Weights of a small transformer language model: 20 layers, learned positions.
Each number is 128 + 24 x the weight over the matrix's rms, rounded and kept within 0 to 255. Layers, rows and columns count from 0.

# layer 8 attention output (transposed), 256x128, rms 0.0902, rows 48-63, columns 0-127
[[134 150 127 125 140 139 129 143 149 146 130 115 138 107 135 131 111 141 142 186 107 163 165 139   0  84 119 155 124 147 134 126 120 153 124 132 120 132 126 139 122 138 129 119 142  71 145 136 128 139 130 170 138 131 127 112 102 150 130 141 115 146 122 151 134 152 136 110 113 109 147 142 133 143 116 126 135 142 155 152 140 123 146 163 131 107 156 140 140 126 124 116 123 138 132 123 117 122 133 128 133 159 169 142 101 133  98 132 127 142 142 132 146 138 104  95 112 121 113 151 134 147 127  97 102 110 145 118]
 [118 128 135 136 134 124 125 113  99 120 120 146 132 138 126 124 134 123 119 136 134 110 120 111 255 131 129 123 117 133 119 120 125 112 131 118 132 122  99 126 117 122 138 126 108 126 134 144 145 118 152 126 117 145 126  97 111 116 127 125 131 114 126 113 114 144 135 140 144 115 103 131 107 125 128 118 114 115 109 125 126 109 104 124 131 145 130 126 114 118 131 134 135 121 103 134 143 133 122 121 130 115 110 131 137 133 131 120 118 133 128 119 120 125 139 117 127 130 138 111 125 120 114 133 144 137 123 128]
 [115 131 132 134 110 126 126  83 123 126 113 142 136 128 141 135 135 122 120 127 130 126 136 122 255 113 126 113 118  94 115 122 124 117 129 120 132 138 116 117 117 128 131 118 112 110 125 132 130 123 143 145 118 139 124  99  97 122 127 124 122 126 128 111 115 141 140 126 123 125 133 115 111 125 129 113 120 112 114 126 124 114 108 132 122 131 142 130 108 135 123 124 134 130 113 255 146 128 129 117 130 139 130 132 119 123 131 123 122 135 125 133 118 140 132 120 114 118 137 110 127 121 117 124 125 120 131 126]
 [135 107 133 131 128 120  95 122 126 147 139 138 123 138 117 108 123 135 139 158 157 125 115 111  75 115 144 135 121 145 130 118 135 151 121 159 129 120 125 156 135 109 132 123 127 112 138 129 143 128 114 146 125 149 133 120 135 161  98 153 124 114 127 121 129 131 118 140 135 134 107 154 127 131 117 126 142 119 155 151 130 102 137 136 139 124 148 125 129 115 125 114 131 121 141 110 119 134 119 132 134 126 141 119 125 127 126 121 121 129 150 109 134 123 135  97 129 147 131 103 126 134 123 107 127 143 147 135]
 [122 115 137 129 124 122 138  86 127 126 124 122 129 128 129 132 134 120 119 109 137 127 128 133 178 153 129 118 137 105 117 143 134 123 130 125 131 140 134 116 131 126 137 124 129 127 109 123 115 125 130 113 131 117 131 152 128 109 143 120 132 123 131 129 125 103 131 119 121 140 140 116 135 125 132 122 130 131 110 124 137 133 124 124 112 132 115 133 118 150 118 119 123 143 123 156 126 117 131 126 128 129 119 116 130 130 126 130 133 118 110 135 118 135 127 138 135 122 140 115 126 108 138 142 131 125 128 131]
 [127 112 122 133 115 116 130 111 116 115 108 147 106 137 126 133 151 116 113  72 122 110 106 114 255 166 140 112 135 125 120 135 144 108 126 109 136 117 119 105 123 124 130 137 121 166 112 121 122 106 130 105 109 133 134 150 133 108 134 114 141 124 138 107 126 107 135 132 130 144 128 107 124 121 151 131 120 132  96 111 126 144 133  97 111 144 108 130 112 148 139 136 126 126 123 127 148 131 138 120 124 126 102 111 149 124 150 122 129 109 109 126 110 124 144 156 142 128 146  90 124 120 133 150 147 137 127 139]
 [145 136 125 134 127 123 138 191 127 121 154 132 120 121 125 128 125 126 130 115 126 120 119 130 134 111 117 124 123 131 136 129 115 118 127 123 116 131 125 136 121 129 110 130 113 152 128 117 133 131 110 118 144 113 122 116 152 128 112 126 114 136 111 130 126 144 116 151 134 132 118 125 126 130 119 134 123 122 136 111 115 142 117 125 164 132 116 111 141 104 142 137 141 106 126 126 132 125 123 133  99 124 124 146 127 127 130 122 124 134 149 124 132 114 138 146 123 120 116 169 125 130 109 144 127 134 108 117]
 [135 131 131 127 130 144 128  96 132 137 117 134 136 118 133 149 120 141 146 147 107 156 141 137  73 117 130 153 126 130 124 128 131 135 130 120 121 126 125 127 127 134 131 110 146 112 134 124 134 120 144 139 119 130 127 115 109 139 116 134 134 143 133 137 132 121 145 109 122 112 147 140 127 132 126 123 120 128 132 143 138 121 139 154 102 115 143 146 127 143 125 117 134 133 132 131 127 129 140 118 143 149 156 125 107 127 123 145 128 134 115 121 137 145 118 100 130 120 118 126 139 143 132  96 122 122 137 123]
 [143 152 117 131 124 133 137 200 135 126 149 130 135 123 135 137 114 130 130 125 113 124 134 132 110 106 115 137 114 142 142 133 109 124 127 120 120 127 116 136 119 130 109 137 119 145 141 126 131 132 115 130 142 124 119 109 148 132 118 132 114 135 113 131 130 151 126 140 132 127 121 126 128 131 122 130 122 117 135 116 117 134 120 122 157 133 119 118 143 101 139 138 139 112 128 108 130 131 123 127 105 135 132 148 127 128 129 119 128 133 147 128 140 115 131 133 116 121 119 174 122 145 110 134 124 117 112 115]
 [126 142 131 128 130 123 151 170 118 109 121 115 114 100 127 137 142 116 130  98 126 124 131 134 198 133 113 109 137 113 110 123 136 108 133 103 121 127 124 119 122 138 123 123 122 140 118 115 122 122 136 112 128 121 128 135 135  99 137 111 126 135 126 127 124 113 131 117 130 135 128 121 127 122 136 125 126 134 101 109 117 156 119 115 130 137 106 126 124 145 138 143 117 129 122 134 142 131 134 119 124 131 110 131 135 127 129 129 127 131 116 132 122 128 144 152 143 113 127 146 131 113 128 150 145 122 113 116]
 [122 140 124 128 129 131 146 140 132 125 131 123 131 120 130 132 132 123 118 112 121 136 131 132 157 136 122 121 124 128 127 144 126 119 130 110 128 131 127 128 122 133 131 134 128 133 127 124 125 122 124 124 133 123 129 130 134 121 131 120 120 137 129 126 127 138 135 127 126 129 135 121 138 131 136 131 122 135 117 123 122 137 129 121 132 133 121 130 133 134 130 134 135 135 124 127 131 125 133 128 120 134 116 129 125 130 127 132 132 129 120 135 121 130 121 139 128 127 129 140 126 126 125 137 134 130 118 126]
 [128 163 118 127 140 133 140 224 143 143 150 104 153 103 131 112 113 129 128 167 120 135 152 151  13  90 108 133 122 160 141 132 106 139 137 122 123 136 110 149 136 127 127 132 128  84 158 146 129 153 122 156 144 135 124  96 122 147 136 132 105 138 126 142 128 181 122 125 127 113 122 154 127 130 116 123 126 136 154 140 125 122 131 132 160 123 149 119 150  96 129 132 130 125 126  71 123 128 116 129 130 135 143 151 108 132 110 125 116 147 151 131 142 119 114 117 121 124 109 166 135 142 112 125 104 127 124 112]
 [124 115 131 132 136 116 130  84 120 111 115 131 110 135 121 136 145 124 123 108 130 129 120 117 196 154 128 113 143 112 120 127 141 124 126 117 139 116 140 112 126 132 133 132 121 142 115 123 116 123 128 109 118 127 136 156 125 106 142 115 139 135 136 131 127  97 137 133 132 135 136 107 125 127 144 133 129 140  96 118 129 145 138 122 114 131 115 139 115 144 135 124 117 133 122 153 130 129 134 124 125 127 118 123 131 127 132 134 138 116 112 132 116 131 133 154 142 129 137  90 129 111 136 151 132 131 127 138]
 [136  99 142 135 123 132 109  40 132 138 137 136 136 145 121 127 124 121 135 137 137 125 115 127 129 152 149 138 128 106 118 133 137 141 117 154 133 123 141 113 151 122 136 125 128 130 127 121 115 134 129 125 131 128 132 155 127 142 128 131 142 118 131 132 123  99 126 124 125 130 128 125 125 116 116 125 132 123 133 138 148 107 121 134 114 126 131 132 118 141 115 119 122 137 133 148 123 124 135 130 144 121 136 109 134 131 142 129 136 110 127 123 130 137 127 113 131 134 150  99 135 126 138 120 116 128 138 141]
 [116 118 137 125 124 130 117  93 129 134 121 126 141 122 132 128 125 131 132 138 138 128 132 134 126 139 136 130 134 112 121 127 135 133 136 154 128 145 129 131 141 118 151 119 136 114 122 136 132 127 144 130 130 133 130 134 118 129 132 134 136 113 132 121 121 109 131 103 122 136 127 143 135 118 119 114 139 124 127 142 138 105 126 138 107 130 143 131 116 151 114 118 124 145 129 139 116 125 130 123 147 130 134 115 125 135 127 130 124 122 120 127 122 138 130 104 133 131 140 108 133 117 138 118 134 122 142 121]
 [147 149 123 124 135 132 132 153 141 142 132 116 135 115 135 130 112 135 141 170 121 154 155 144   0  90 123 150 120 150 133 130 120 150 124 128 122 127 118 135 129 135 120 119 143  86 145 132 129 143 129 161 133 127 123 110 114 153 128 139 114 141 122 147 129 153 128 114 111 115 141 143 134 140 121 121 128 135 152 149 140 121 130 147 133 108 145 138 142 121 128 128 121 126 140  94 121 126 129 122 139 147 155 141 113 132 108 130 129 141 136 123 148 137 117  94 116 118 113 164 135 153 123  90 105 119 141 116]]
# layer 8 attention value, 256x128, rms 0.135, rows 49-63, columns 0-127
[[111  83 135 124 162 127 147 153 103 130 154 131 128  99 161 114 131 118 146 128  78 113 152 136 141 157 107 102 121 117 167 136 127 118 114  95 127 118 100  91  72 138 124 105  85 106 129 162 138 182 113 110 136 144 110 188 160 162 110 164 138 135 149 131 118 126 116 165 128  74 140 160 122  94 124 117 112 123 140 121 169 149 168 104 150 118 123 145 105 147 125 156  77 164 186 131 105  97 168 133 109 117 194 140 119 134  86 144 147 145 131  80 182 118  95  93 118 126 145 101  76 181 174 124  34 137 138  97]
 [106  89 113 125 187 118 120 138  86 138 151 119 145 113 156 118 129 116 137 127 100 106 153 146 145 175 119 116 123 101 161 129 133 117 126  70 123 114 106 101  72 127 132  94  94 109 127 160 117 161 137  89 132 134 114 151 148 145 106 155 127 156 149 126 117 132 112 163 142  64 122 145 134 116 127 133 113 114 146 121 156 153 175 108 165 126 114 148 117 152 133 156  67 167 182 128 102 138 142 114  99  81 161 143 122 127 122 133 142 120 124  69 195 100  99  87 125 138 149 117  74 150 176 112  96 142 136 108]
 [130 125 132 131 112 103 135 128 154 120 130 139  88 104 111 146 113 125 124 133  93 130 146 137 126 123 186 108 131 133 102 130 123 121 132 138 134 132 132 128 170 128 132 158 123 113 138 117 121 166 118 143 126 102 117 101 112 104 126 120 139 119 112 127 139 119 125 110 115 144 171 134 129 132 155 100 124 115 102 122  94 113 104 146 119 138 134 102 125 157 130 105 159 198 133 129 126 117 154 132 142 167 143 148 122 126 121 118 133 142 112 184 129 182 177 157 111 113 105 153 142 114 111 134 148 161 115 122]
 [125 145 105 132 151 128 128 135 117 133 140 122 131 123 146 118 136 120 120 128 121 124 136 117 131 139 100 153 144 117 156 137 145 137 128 119 135 124 122 108 110 128 130 103 109 141 146 145 111 117 129 131 139 137 118 114 145 141 118 144 124 164 129 134 100 134 153 142 131  81 101 117 139 138 126 139 123 124 159 103 145 145 130 121 154 106 129 152 116  83 131 146 116 114 125 123 122 157 146 118 122 112 135 112 156 128 154 134 125 113 109  68 150 112 112 101 122 154 147 127  88 137 146 120 117 114 128 128]
 [133 131 120 133 177 136 132 145  93 136 130 134 141 108 144 116 130 113 122 136 143 112 152 131 133 150 132 128 132 114 157 114 133 127 115 115 121 115 121 119  76 118 141 105  94 127 140 173 123 151 139 124 137 145 130 138 139 142  88 157 127 162 127 136 108 132 128 168 134  71 105 137 127 133 130 121 116 130 138 107 162 135 182 119 148 125 115 160 149  97 137 134  77 136 141 124 109 113 140 128 130 123 163 142 149 128  86 142 124 140 144  85 188 130  99  91 130 120 144 107  97 153 189 137  51 112 125 129]
 [ 94 100 132 121 105 133 134 118 139 125 139 138 120 135 122 136 137 124 159 125 124 122 127 117 129 139 128 141 126 129 124 120 135 111 135 133 132 112 122 125 103 138 125 119 135 122 124 123 177 174 126 183 111 138 117 163 131 120 152 116 148 120 133 139 139 142 105 112 131 108 137 129 126 115 130  95 136 109 114 132 149 147 120 136 132 131 141 143 105 171 128 131 121 117 130 126 123  99 160 137 161 128 137 101 121 129 112 143 115 141 119 120 132 167  62 123 141 102 139  95 141 133 137 113  98 169 155  95]
 [152 132 136 136 124 111 118 130 127 123 117 103 144 144 112  82 128 143 119 134 141 125 103 137 126 130 157 116 112 126 114 125 112 129 134 127 132 144 131 147 177 119 109 142 142 132 159  95  96 101 126 116 123 139 132  89 114 108 148 108 120 119 132 115 152 124 130 118 118 174 124 123 134 153 126 124 133 130 124 137  90  81 113 146 118 132 129 111 128 111 133 125 149 126 118 129 154 159  85 113  92 126 112 128 127 118 173 122 110 132 130 183 115 105 188 143 143 150 117 148 165 110 105 126 206 112 117 163]
 [103 115 138 121 111 147 129 116 134 128 127 136 118 127 120 132 136 128 152 118 135 136 112 120 127 121 130 110 108 134 118 113 119 117 125 152 137 113 132 130 143 140 126 128 151 116 108 114 166 148 131 159 122 128 139 180 113 119 150 125 141 105 145 134 142 140 111 120 127 135 144 135 122 101 136 101 136 124 105 151 128 148 104 143 120 150 141 139 113 191 118 127 153 103 126 131 123  97 129 126 145 128 117 118 105 139 104 140 119 131 136 166 113 136  92 144 129 108 125  96 161 125 119 118 129 170 145 108]
 [108 118 127 141 144 154 142 129 111 132 118 124 157 163 156 126 137 121 136 134 143 134  98 124 130 134  88 141 130 122 150 142 141 120 121 121 126 121 116 108  63 134 122  96 121 156 137 161 130 127 131 133 125 124 100 137 150 141 132 146 134 140 140 124 110 148 132 155 136  81 105 123 136 123 115 137 132 148 151 124 166 136 147 123 136 102 125 163 130  92 138 142  77  91 121 129 109 113 131 132 133 113 132 124 145 113 112 144 126 134 125  62 157 124  89 112 130 126 148 106  99 160 162 110  79 119 146 108]
 [142 124 124 118 145 138 134 127 136 123 101 123 136 149 138  98 122 122 134 117 144 134 116 121 129 127  97 144 106 123 145 116 107 130 130 143 120 122 131 111 120 139 121 109 129 133 146 110 150 110 137 141 159 147 127 137 139 141 130 137 119 136 134 137 122 138 131 123 126 125 124 119 128 122 125 148 137 129 148 122 144 149 152 126 143 130 127 150 123 104 127 137 107  89 138 124 112 128 119 113 148 114 135 122 131 145 111 116 132 118 131  80 138 118 103 122 120 111 141 112 131 132 141 117  67  99 141 120]
 [132 138 143 121  71 134 120 107 139 117 121 131 125 152 123 137 127 136 162 121 125 144  94 122 122 101 108 128 123 141  87 127 121 121 137 171 138 132 152 135 165 153 105 155 174 129 123  84 157 118 123 141 137 111 102 148 130 133 171 120 118  86 134 134 141 119 114  86 126 164 151 109 130 110 122 126 158 131 111 141  92 111  85 140  91 119 136 109 100 169 117 114 170  87 119 131 126 117 115 119 135 126  90 109  86 130 122 119 134 134 134 159  61 121 135 147 125 108 111 126 173 110  82 110 169 145 138 129]
 [138 132 116 128 165 129 142 138 128 140 119 118 136 128 144 128 126 116 113 137 153 111 142 135 130 156 121 135 132 120 158 132 123 147 123 114 114 118 120 117  84 118 138 107 108 148 115 172 117 113 134 109 127 144 140 112 134 141  94 152 133 148 124 135 109 135 124 153 142  98  98 132 132 148 120 157 125 134 149 112 154 120 154 111 146 119 112 153 151  86 143 141  85 135 133 126 125 124 140 126 118 115 148 137 164 129 108 120 126 130 130  76 157 118 108 108 127 126 144 148 108 133 164 133  89 106 121 126]
 [152 145 116 131 137  96 100 142 139 103 130 114 104  85 123 152 142 135 102 124 141 156 166 131 130 146 149 150 169 126 139 138 119 129 137 108 125 152 124 142 141 122 143 121  92 127 134 139 100 155 117 152 121 117 140  95 128 110 126 131 136 160 122 118 113 118 166 134 126 140 118 130 130 152 126 128 100 107 137 109 129 143 123 117 137 114 120 116 131  96 133 127 149 171 122 128 143 146 139 140 107 136 137 124 146 129 166 128 124 131 111 127 133 128 161 113 106 187 130 151  91 115 122 138 161 119 120 151]
 [129 142 123 134 123 111 126 135 119 116 147 127 126 146 132 135 136 135 113 135 107 124 169 119 128 125 123 147 148 128 132 141 125 149 128  93 124 130 119 125 144 128 114 124 122 132 140 114  85 120 126 126 134 121 106 105 131 128 129 132 124 148 132 108 111 117 173 130 128 147 125 132 135 125 143 155 116 146 142 119 116 136 135 127 139 114 132 110 141 104 121 134 156 127 131 130 137 156 131 125  90 134 133 124 162 135 197 127 145 118 101 129 111 130 195 134 118 144 135 165 110 130 131 142 146 116 112 146]
 [127 145 144 127  98 140 109 119 137 124 108 122 131 142 112 118 138 143 132 122 125 129  81 130 123  96 131 135 113 136  95 136 121 118 135 158 136 130 149 143 187 144 113 165 158 136 134  96 112  91 122 125 108 110 131 109 112 111 156 114 124  92 129 130 163 126 122 100 118 177 138 109 115 136 125 133 134 121 115 150  67 101  77 156 100 129 140  99 117 152 130 109 175 122 108 131 126 134  91 133 154 135  84 103  86 119 146 123 113 131 141 180  82 113 156 151 131 136 106 140 168 100  83 112 224 136 121 147]]
# layer 8 attention query, 256x128, rms 0.1, rows 64-75, columns 0-127
[[ 83 113 126 136 139 126 121 133 134 127 156 121 132 130 117 120 117 125 127 131 137 130 153 129 130 121 127 120 139 126 119 134 158 138 122 114 146 148 121 126 138 140 128 136 132 129 146 126 130 108 126 117 131 125 135 145 135 133 122 146 131 132 125 159 119 128 138 137 131 136 118 121 149 138  94 172 140 142 125 131 133 120 127 129 140 127 133 160 134 118 131 119 130 117 130 136 128 114 124 147 132 142 114 132 128 106 126 112 145 132 111 118 124 134 126 124 123 119 127 129 132 127 127 124 133 135 132 143]
 [140 118 134 139 124 129 120 115 131 133 116 140 127 138 137 145 151 139 129 126 136 121 120 135 126 135 138 116 101 136 139 139 124 150 118 133  96 132 125 152 123 126 126 119  97 141  95 126 115 143 113 124 136 106 137 129 132 129 138 135 124 128 138 128 123 117 115 148 124 131 136 128  76 125 159 125 123 119 135 138 137 148 145 131 103 114 133 109 137 140 117 129 132 138 137 123 138 111 122 133 120 131 133 110 115 112 123 143 138 130 114 148 143 126 128 131 120 154 141 132 124 130 154 130 138 115  95 126]
 [139 124 122 122 128 138 112 128 133 138 144 122 133 121 126 123 117 132 129 131 127 145 146 124 127 124 119 122 104 123 119 117 115 127 128 131 116  96 120 115 142 139 121 138 111 121 150 142 126 130 133 127 122 152 133 130 132 129 124 131 124 130 125 126 121 124 120 123 128 134 124 129 131 131 104 141 136 146 132 123 126 118 117 120 124 133 132 134 131 109 139 126 133 137 128 123 128 120 129 114 119 119 126 171 138 133 128 111 136 138 116 134 127 125 118 112 150 126 128 126 139 133 120 118 128 137 151 147]
 [128 127 129 117 119 135 114 131 131 129 123 122 125 113 130 140 135 127 130 121 129 123 151 124 129 125 127 151 136 127 122 124 120 120 140 136 148 118 142 148 147 119 136 149 111 127 106 143 111 129 119 133 143 121 125 133 123 118 125 132 129 118 127 131 119 121 140 123 124 128 126 133  91 124 105  99 128 123 129 126 129 127 139 139 117 120 130 142 127 105 114 127 135 130 131 123 131 113 124 132 136 126 139 121 125 146 123 126 153 116 121 121 123 131 115 122 147 147 136 134 140 132 145 130 125 130 126 140]
 [132 117 135 127 135 133 127  59 123 120 130 126 121 131 124 133 127 135 139 115 141 122 132 124 231 145 120 134 126  93 120 120 133 104 139 118 136 136 132 122 137 118 125 116 121 170 129 109 135 129 115 110 132 130 124 129 136 117 147 122 148 133 127 128 136  99 118 148 135 122 112 125 121 139 118 126 119 113 140 126 131 133 121 129 134 125 132 130 133 120 137 148 121 118 123 201 128 126 108 138 131 124 122 118 126 127 125 127 133 110 117 132 125 123 133 147 125 136 149 120 123 129 131 151 126 128 127 140]
 [115 122 152 131 149 152 119 142 114 118 122 159 129 102 164 115 126 154 140 139 143 156 119 128 115 120 119 126 113 167 179 162 146 165 111 158 135 132  92 153 114 125 128 114  67 121  89 140 119 157 110 123 127 127 173 140 155 132 116 135 142 143 135  77 106 108 118 162 102 121 152 133 124 114 137 123  94 110 107 142 142 132 166 136 123 107 118 112 148 164  93 135 127 126 131  51 160  77 146 133  93 133 191 134 109 136 100 160 116 180 132 162 152 149 141 137  99 160 143 122 123 145 148 119 133 138 107 109]
 [139 126 138  91 136 133 110 124 117 133 139 126 134 112 147 154 163 129 130 126 125 128 130 127 127 121 136 111 143 123 135 117 149 128 138 108 132 148 122 118 139 124 136 124 149 129 128 135 125 137 128 129 147 134 127 135 124 125 135 119 136 135 130 123 142 134 173 130 131 131 158 123 130 136 114 132 125 126 121 141 123 118 122 124 124  90 127 121 124 122 120 128 116 115 129 134 104 133 138 137 125 154 110 135 123 106 123 122 116 131 138 119 123 131 130 127 129 113 118 122 127 133 112 123 136 124 114 126]
 [114 124 133 166 118 121 130 124 120 129 157 116 113 129 122 155 124 129 123 133 121 132 115 125 128 135 103 132 124 123 111 134 111 139 127 133 142 140 132 115 126 143 119 108 120 131 120 118 129 133 135 126 137 105 129 136 131 132 132 134 128 118 127 148 126 134 167 135 137 137 145 133 134 129 134 138 115 138 123 128 123 116 123 129 121 106 132 125 142 110 141 134 119 135 131 135 124 137 128  88 130 139 105 133 118 107 135 122 112 117 129 122 138 132  99 131 123 133 128 124 124 122 127 126 127 127 136 123]
 [121 134 115 133 117 114 153 122 135 130 142  99 130 158 105 117 114 122 123 118 109 126 144 126 140 136 138 130 136 105  78  99  88 105 140 105 114 123 159 123 132 128 134 145 166 127 149 116 129  85 140 120 129 135  89 123 113 129 133 131 131 118 121 168 152 139 118 120 151 154 117 131 115 139 126 137 157 138 133 127 114 114 101 138 133 124 133 139 119 102 172 127 125 137 131 184 116 179 121 110 155 110  69 114 123 134 147 111 141  92 124 109 119 119 103 125 156  97 123 136 134 120 101 132 117 111 156 128]
 [133 122 145 129 139 156 129 134 102 121 112 160 125  94 153 118 137 150 134 138 136 145 128 126 116 111 125 122 126 154 179 151 136 151 114 158 143 128 108 144 120 130 123  99  80 124 104 136 122 161 112 121 134 107 170 134 146 124 118 132 131 144 135  84  94 116 121 133 106 111 136 125 138 122 126 130 103 111 119 133 138 139 160 132 121 135 121 130 144 151  91 133 121 133 126  68 162  65 137 132  91 127 183 134 132 122 106 155 137 170 138 150 145 144 147 137  98 162 137 121 125 136 164 122 137 146  93 124]
 [127 140 126 188 122 130 115 123 125 121 106 135 127 142 122 130 151 128 129 131 135 124 109 130 128 130 134 132 145 133 116 153 123 140 129 114 149 151 131 113 139 135 139 129 116 126 134 149 121 139 126 134 138 107 141 120 129 134 118 121 123 137 127 109 124 140 123 132 132 134 131 129 144 142 104 133 124 115 126 127 125 138 118 131 136 129 126 137 117 134 104 124 108 134 122 131 126 143 124 140 110 141 119 153 121 132 133 120 101 130 106 109 122 126 126 131 141 142 128 120 140 135 139 135 124 111 114 119]
 [124 134 120 149 128 121 127 131 138 138 145 124 131 124 130 155 139 127 123 133 127 140 110 128 129 131 148 138 117 128 143 130 133 144 124 129 147 130 127 109 131 125 131 130 141 142 134 141 119 132 125 125 152 149 119 126 123 125 124 124 125 128 141 108 118 128 107 136 121 109 114 132 146 132 142 149 142 130 128 138 128 114 123 123 131 135 117 160 119 101 123 129 143 129 132 131 134 134 124 164 108 109 134 130 130 111 110 118 125 141 118 128 123 126 127 123 114 135 127 116 124 132 122 121 155 123  94 112]]
# layer 8 attention key, 256x128, rms 0.115, rows 64-74, columns 0-127
[[127 122 122  87 121 154 131 134 138 148 152 117 133 161 130  94 106 145 123 132 116 151  90 120 128 107 140 127 140 126 141 126 133  97 128 115  92 104 115 127 119 116 130 136 118 111 143 151 136 113 139 137 147 127 116 112 130 124 160 129 102 128 139 133 143 135 115 152 128 143 125 133 124 119 130 110 140 160 132 134 132 136 131 122 130 142 133 139 123 105 118 129 132  96 121 136 120 144 143 164 122 109 117 129 117 146 152 120  90 128 135 110 134 135 112 140 121 127 127 148 145 139 135 128 115 110 118 144]
 [112 131 126 157 127 102 144 138 126 136 136 142 121 114 107 109 147 120 116 123 116 111 160 117 130 144 119 142 114 125 127 121 144 138 125 135 130 131 124 134 125 112 130 146 133 118 120 125 117 158 126 156 125 126 133 115 125 121 112 120 129 133 111 115 139 148 125 100 121 132 109 122 135 120 140  95 132 143 108 109 141 115 147 132 130 135 137 116 130 156 153 123 130 166 130 119 113  93 141 129 150 120 138 135 123 133 136 143  84 134 121 138 114 142 138 128 130 106 116 127 127 110 133 142 109 146 151 129]
 [122 133 111 119 138 132 113 129 109 126 105 128 123 135 146 128 140 123 131 120 137 117 114 132 128 120 114 126 137 129 125 115 146 114 138 117  74 160 122 130 125 121 134 125 111 127 139 121 132 102 131 124 113 170 136 103 143 128 148 125 105 114 125 122 122 106 112 132 125 128 141 124 152 123 130 110 122 149 131 127 129 132 130 128 126 112 137 151 107 103 117 128  99 147 129 121 131 159 116 136 155 132 109  90 117 101 111 135 139 134 154 112 139 140 124 139 115 120 126 143 125 139 132 127 129 121 115 136]
 [116 140 120 122 123 133 120 130 147 119 147 136 118 140 117 116 159 123 128 118 111 134 182 126 129 120 119 152 145 119 117 111 137 158 123 160 147 128 119 136 118 117 122 124 116 129 147 125 109 156 126 130  73 112 139 112 134 128 115 138 142 139 125 128 116 130 101 138 133 137 125 124 141 117 149  90 133 125 131 116 126 109 129 123 134 147 130 124 111 174 147 129 124 149 124 118 116 145 112 141 138 116 119 170 121 140 134 134 106 109 120 124 115 141 121 143 131 136 122 125 118 123 123 127 136 148 130 157]
 [134 126 115 117 114 119 130 116 146 101 120 140 144 109  99 126 141 122 114 138 134 128 115 118 112 107 133 135 131 110  70 100 147 129 152 148 135 125 142 143 114 112 154 125 117 124 139 129 144 100 151 124 134 114 144 110  99 109 131 120 133 137 115 133 150 156 124 120 148 123 111 118 145 136 122 129 127 130 136 108 128 119 104 141 152 129 141 117 108  96 119 128 129 130 110 145 165 148 143 121 116 132 119 139 132 130 118 133 118 111 142 105 109 132 133 119 123 138 144  98 147 115 117 137 130 144 155 135]
 [128 164  92 140  92  88 134 111 121 145 122 164 117 116 101 155 134 111  81  86 144 112 150 104 135 106 130 128 128 140 169 101 130 180 125 157 153 122 137 146 133 108 150 142 156 165 102 135 114 158 121 131 118 135 120 115 120 108  79 109  91 153 106 130 125 131 145  82 129 129 116 104 121 157 139 125 133 175  70  84 138 116 172 130 130 126 136 130 168 131 159  95 113 178 111  86 109 121 126 122 146 129 133 131 148 126 148 120 136 130 108 154 115 137 144 151 136  97  93 154 136 104 154 163 125 120 100 126]
 [139 126 111 139  99 136 142 136 143 128 127 122 117 135 138 161 103 140 142 140 118 126  98 127 129 126 126 153 111 122 109 111 116 142 140 140 173 119 123 119 143 141 135 123 126 116 142 132 138 114 143 130 150 116 130 130 111 127 143 122 153 117 132 126 125 141 104 140 140 153 144 135 140 143 109 146 135 133 117 126 128 136 118 138 125 109 134 124 124 134 137 129 129 126 127 131 134 129 125 127 136 137 139 120 122 114 160 133 127 107 143 145 139 130 121 115 142 116 128 123 129 119 126 143 133 108 131 117]
 [116 103 121 152 137 111 132 133 137 103 118 134 135 122 120 117 112 126 145 145 134 147 113 132 127 127 143 143 162 125  90 135 120 136 130 129 119 116 132 123 125 124 121 130 119 123 137 136 115  64 141 131 134 124 123 108 123 131 145 133 141 114 135 134 137 129 160 133 120 133 121 125 146 123 150 150 110 116 143 134 126 144 115 130 133 149 130 108 119 109 112 125 119 115 122 145 151 148 118 122 116 118 110 119 130 120 124 114 137 145 153  96 116 144 129 131 127 144 129 134 131 114 115 121 133 132 149 160]
 [148  90 151 123 137 159 130 142 150 109 121 122 129 147 128 104 129 132 170 156 126 151  99 142 123 130 137 125 136 111  92 151 126  96 133 108  97 129 116 124 127 139 111 113 105 109 149 130 137  85 139 129 122 112 125 125 129 139 161 153 155  99 155 141 126 143 118 154 130 137 134 144 140 108 124 134 131  89 166 158 111 143 101 114 135 128 125 127 106 105 112 145 147  86 135 174 154 156 130 133 120 127 127 124 130 134 120 133 117 132 135  98 126 135 108 117 127 160 151 104 134 142 107 104 117 144 158 144]
 [118 160  92 136 112 103 131 107 110 144 134 148 121 114 115 155 126 106  92  92 135 119 170 114 132 113 130 127 116 137 175 108 130 161 125 157 153 129 137 133 125 113 140 143 150 156 106 123 109 163 111 126 136 129 121 126 131 118  87 116 105 156 119 124 129 118 140 102 124 127 111 112 119 139 147 118 126 164  77  97 134 105 166 139 125 132 133 125 153 133 148 102 105 168 115  83 104 109 117 119 141 121 128 126 136 133 145 127 123 125 115 138 124 132 142 145 133  95  94 150 123 113 140 152 133 123 115 131]
 [168 117 140 129 142 161 128 136 138 121 112 126 124 112 125 113 202 122 124 142 123 111 116 125 128 114 129 113 133 129 113 121 144 122 126 138 108 131 138 145 115 110 134 115 136 132 143 135 131 110 139 133 147 112 154 131 129 117 128 136 116 123 119 132 133 135 130 136 122 143 121 136 137 136  96 112 148 118 124 129 127 135 142 137 128 134 136  95 110 145 113 124 141 130 131 132 132 167 147 137 137 126 135 120 119 156 124 156  86 112 163 120 126 137 120 139 129 120 135 120 133 126 144 132 123 132 132 129]]